{"num_hidden_layers": 10, "rope_fraction": 0.5, "qk_norm": true, "init_std_o": 0.00435, "beta1": 0.9, "weight_decay": 0.077, "lr_head": 0.00948, "doc_mask": true, "max_steps": 7239}
Each number is 128 + 24 x the weight over its row's rms, rounded and kept within 0 to 255. Layers, rows and columns count from 0. Numbers have three digits each. The size before them is the row's rms in percent of the matrix's.

# layer 3 MLP down, 192x768, rms 0.0851, rows 174-191, columns 576-671
099:124126124139125128178130128079117090168136111170087129136082110140128103119112145145091108128113118089123135124119144121114131124125096134139081101075126107118079132134134201110129125053095060107130119129148130139162134126068157124140146136106142056121108162116108124116185127130124148120
107:134134128099122135151122136159121130125095110133131125123119131128121140080072134132077047155096140155118132119139022116125144131119124129120091120079128123110149077135085124078126128155135162127126081128131116093184124116122081119040069123136098108116039130124117131109163125124111115111
108:131128139112129179081128123150136173154098127134152124133097150134140151109149194159114155104111127180129129137150097137141134123142114124174142159112143125129136121186181138168135131170125193138130163129134130093102144127114149147126187113107160104137134163140145124093091131131133100121
093:121127142152131179153133137120129121110178130142111111132124074096127118075111090130135153069077131161138133129119090098084129114153104136146123116089131127097103136066165122199128143074102112120135153129126143164174168113154122127128158173144149127109142153123123126146167108133134125113
096:126120117100133136149125123137137098124153137147179138131133112125119115160145144152108134091151106219133130128139124163122137141138145127151175110127127138110150143161176130137126143112117144127124103122121145180139114133136170131122131110104119174143133091120178124083143136134140140143
094:134126130147128093144132133155127166197153099125071138134129099195129144141142153120123167103110138148130132135175165089098152116119185123149097122140119125149111106140140108169127136113093150132116134120132112149165121126148140116135134124102172157160078146127216135113158118134114095123
101:129132126154126109103137125145129193060154118178114132131110136119118135156185142074151121077111170110126142132130148139115106144129114131116152139111114127153097112116156124065127112134144099105130148132100122147165133121108140117137173190130204107128072122127136121120121127125126144107
100:137127135169129129112137126097137119135092099083174131129116092119126133151115123131141069153153125140147107125078127159125143144142146131133153182149141123148081140134119137119132122135129135121111112131138154131137108135125130122175132137093143076088097084150137128044151132122128107109
096:125131151102130152165128129104130162157180182164137137131108145144121145103107165117102152166124102128134150130104098115118122130138130134128178100181136115186116163161138100104138139119095154131136181129135131160165129116139125123127155167111081133088157203137178128097113119129115183137
106:123131124149125188125129139117147144168088123099096141138137157129125122115164137168157112178136140111114138125108165154130121145141092132134120107149139142132102133149143125144131124123136115126137176126115135097149122148108136137210069144148142103069121127140141144127148114130123150137
094:124129136156124149112138124145128091136139185121115123137192108025126129150129104115153125184102137152124127134104175126106121149126116124098155147130154137144143112133137125152136134136131162144135076127138130107132151115133079140116139128157132128089138162160149121092162134131130136130
099:123130121142132167190132127130121104192111075148165115123123100128123134120051162126131115120116080119120131133118159163116134124117130131132174105158124135137141144127168112066134130150093143137123189126132129105167141143120129120156175120114120130086107157178126141111130141130134106118
095:143135162145131147127132131134126160120156135203088129139069106099136096168125103125099132108125070126130123128089150162129147120113192136118148153159149128082194190174138149093133133093100115112128178136132125110101113141108104121099076135132145142111111119126151128157148138125127085147
100:129127141149141125142127129093128104062145108125091130137147176128135138091166109136163172120136075110153129135103174160130139150126083118135189155137121120175143167166094153146125120173139204151129114121095136118152140115106070123145143153163120148120141135118118123136131119131111119132
100:128125125070132145136122131081133157066154114144163124141117095128136146143130156105098127172127143118136128132147097056136132148135174133083087147117126136103115156136170146128128134064144118124126146133132122134128125132138099128112061112114068119094159153117130117120082123127136078135
103:124137103113123108156142129118129134126161131152067129131158144087140137132104109126108127115151122136129131130093177167136132107127173130145138151171126137139136171084098115161121133152122128130136107136131135216168122107173179129161160158069101118120111111147194134155119132132124156120
098:131134121166127164180130126082122103142140124166116135140134110108133124129161109153125168136145140145128134130135104155130136117119076136158189114091125139108141173141097050151127133136136127134133139134132142152146108137128182137123093124148145170132158153135203124115128124136118152108
098:127136151111118117114136121079122123107130141128158128118167114141133116131164156161115110098147143071109135132126136186127131128119114135137146184122134105130105157089171128156128126091154126124126158128119116140106136104111209127147121174162151136167102105104145124189183128128110151131